Each number is 128 + 32 x the weight over the matrix's rms, rounded and kept within 0 to 255. Layers, rows and columns count from 0. Numbers have three digits each.

# layer 15 MLP gate, 704x256, rms 0.183, rows 534-541, columns 128-255
132160146086100153149125155150136129134143114102066111081153147173140120139150135158102141158140086143153128119112092137146167142213125163161151133122120137159133105119137148114029117091123126171130130186102095097126123093134145153144099164125119124140124108165132119139088120116120135095127136106099134188095123130142117108135099116041068154107115120083167106112130137177077127086149
101125107130085139101111089087138137151162040098134107114067140146098134112078185153156158139062114125189128176098133080099160132133118117146142160179107178125103117135120134102122111055108111119168136106133093181157091109069133191158193131183157095162105119097130117154096068154077118107155151132099157094157092120231134162161100096132159130136116172090132202063167134126129155093148
118030101082162051130072093115152154103187071158119087150171124154119120089085180215110131108088096165133112136069102090074113110131118168146109153088123131121106157141102178126213173162116142116164125191105155226186139190128115110130150180170134120155049094106155125143057125110107152108167169148106121098107151123117124124093105100090139124174166164181124169118114188133234157159050
146161062095140122127179173111077144062129133171138138083186113134158168193147117161170121135149141097083154150181155124107138108135107108120144117127166135118136086142085161125109107129144135137095099120123109119126170096084159137151127107123118184141169081142137107123184091167139166117119152077169135129151178073138050131122100132063112121121069118099127130152174079102176100155113
093081076084069163178117174161147185085121117129121121106158110189051122098141054127133115134093136132171139161134137130130108120143177098164079122058142148112057141166084094169146093108196122148141128145129131117134136076133082094121067159155082143099126080137082130074150185104184141112171127101064140092083199135076150174119085169126148129055152116204118182153129154171071140091100
130134129128128137161128140127134133116155092116187124165145126142085150111104116074104122193067187158141153080072139077114087141108128104091176101114217143080177156132136169136137131107134136144084131096046127193109116100112126153163177184144086177079106134086140128128130125045138144191141145131172137117118136139151167109104107197096112161071179173124170117138142144120107061154108
159068187122114152142122071126100108171166111126118135192141093187056099070123163146112148111114128097132134204108112151160143123129075152133100142151136116107170141109092150195157087128112081111128113132126090117113158084125109061112168150086102154109093149142131096098171119128117154158177124152059140173126064123181122130160213108173125149156118117142136141105126130142168073133127
143134104161081116052108113090148064083145184106085139171170090156114125095180156092069127119102101156102118141120163147083142059099115124049134150153077104106154218070096122100113187106112131116141153133181120128099130121132135077096113190156135080164155124100150104105162131155090157107118147161156132142199111062131157164124087156107125083149112126092090120062164117088138112148150
# layer 15 MLP up, 704x256, rms 0.196, rows 534-540, columns 128-255
119089109094090137174135177064189179125138119141126135096140099125087094122098114114088117112164129131108122122102118140169155162134163111130104066138127084131168140084137134095160182110130123092149099144087147144152100139133127093102095114068151107184036118148119078166141131199186109148119127071149106150152161138068150141166081148114116102104128061150155174161099130099111088129148
091052132154103147096094112142162163110152173098128108154034138113118081139157133136197116117129124165127141087139132077087192170069106151151183166070145209181074088148099185140122129097170134140157119160108114145128173140127096078113129160108097126138170146175179150119157122143148063156145160167168168180106148107098076151106121164150116093180092193112085130091170135120147135097177
158141186062136136162140172083200172179175182176147160188180120108145144105091117117134093115129126174106094113032115087097112137080104153117165181139153141112149118145144151141054108138141071106104136096110070188169112101124064089119104165122148047107150083121145069122092145143145113188111146122123136108164179108108166086047159123207072136113126114103155144130175151127130091106074
123089127145104108148140129140124064152087081129101091088119125149120082123073140151173108118089163135126160109133093140187123144140099101061117180088127114140091141100173094085132100143078143133175154084172080178106137109154131103138148161086139134157123153118115111129182128138104135109128119117157083094143094099216134255167126188169152172133110161130131138142137151085024084073097
067168148121126171203115116112120115144134108054096105130150140113073107117213104093034062125104131143100097109096093173129094165100099117118127154105131107079170132177141077096112121122148130061120113119142121107060077150136174155162090093140124108083122119097117133098144037135083151077144083113157117159164084097133134081131120142118153134128110116205113127155165038194144150146171
119101098115108114090167144156146120073161117133101092118095093101127114158156153112167192153087088107093145152119134121116086101099122143156090158070126109131106141158163135122116155144175103093179138072113190119198153115085224191083126167170151108041112168126165099157162106096140085179137126128149139086124111148110182134180090102158111158146192106204099152109151130116185136130101
145086143111112112155105069117135173124144110124125097121126128103139114098107105079093103125119172182088083120196107102125121109121164145122117204157186076124104141162109138095166133135121086113095091124107125046120108144115115123197103085089108129130133176131138109140080085167115133118173074119166135089116139093130136125145184119125146124076171129121094142121106095107155223188160
# layer 15 MLP down (transposed), 704x256, rms 0.113, rows 534-540, columns 128-255
162199153155093107157164096116102180141107139116129111120084149151103184129113122115132129109111156165114144103147116094165121102099111073184119174181133114152118185126135150125101183109095132135134133127122155137107135150145115079097077156092076154142166102180191089096134138162109178094172109123117130118119179146121115120146151100084119125194166198094088127083157126141114150096095
123078150148149109114116107133133143130131167139122178138129189175091058104124127150162115090200041125183157130118163120112102092096162155144159147128110188154187132088125139120104155202165139118122099087165166129152142099119114114107081176099032109154139118109097149174129163110146096094081189139040127100107114136121071107143162133080131126147140107129145143145062146158049114171172
131150098052084107125087118171162189140117164128090112096179202122109206143110157094097142124184126180148101170121152092061128147116119181151179143104121077107165134078114096198152173126168100121118124092123204129182114118084143141136107135115157151104087126130116164080117080203144154119121125135142133147226142126123178080104071118167113089073149167073104093110093111119115121087122
117186161148097192099172156161174106100133118098111115152053150118142126110096132091091172137080117094147162144085069132137124119159128081052104124157109109213125139177198113122133134125111152116147135173094164128167144101105109154158175104129141132102084150191081146106110146142164078120128069178125121143130097095193137106140175140149136114103105161069123203142133122113123102135168
164137146092160121164131160174123123123194186054109154189106134117174139133132124123140125178130099136120085207095153132118124173095178132143162151104070061111113083113182147112081081096070111148096117161134083187139191159039118143088130144069182137169128184067169136134112056158099079089085132106110167154110145089116153107114143102068072092120137133121085160138125092117185142130134
144097104163110089108141150106142129136130152124172129142131074142116096150111126133134159189147118131067103158116153066139114096100165149101150130058169090179091115141104156202120120108114113177095129154081072129105092115157205154096091113160118149112090165101152166073113151143105164130114121130155197169073131105077139134088158147108147117168129077145116137151078090147149118131109
150124108135091143107146143114138147147127134113145079100102110112169160157110143114159102123173066131107137101183170153120092108145063109136111116114168152160133131154120086102125113116127123086148088149123107136102120110119093107094112216059129107103147123131072128150148176147131026059118067160138073047133108077130188119172119175159131047128115139134141113109130124143106166173103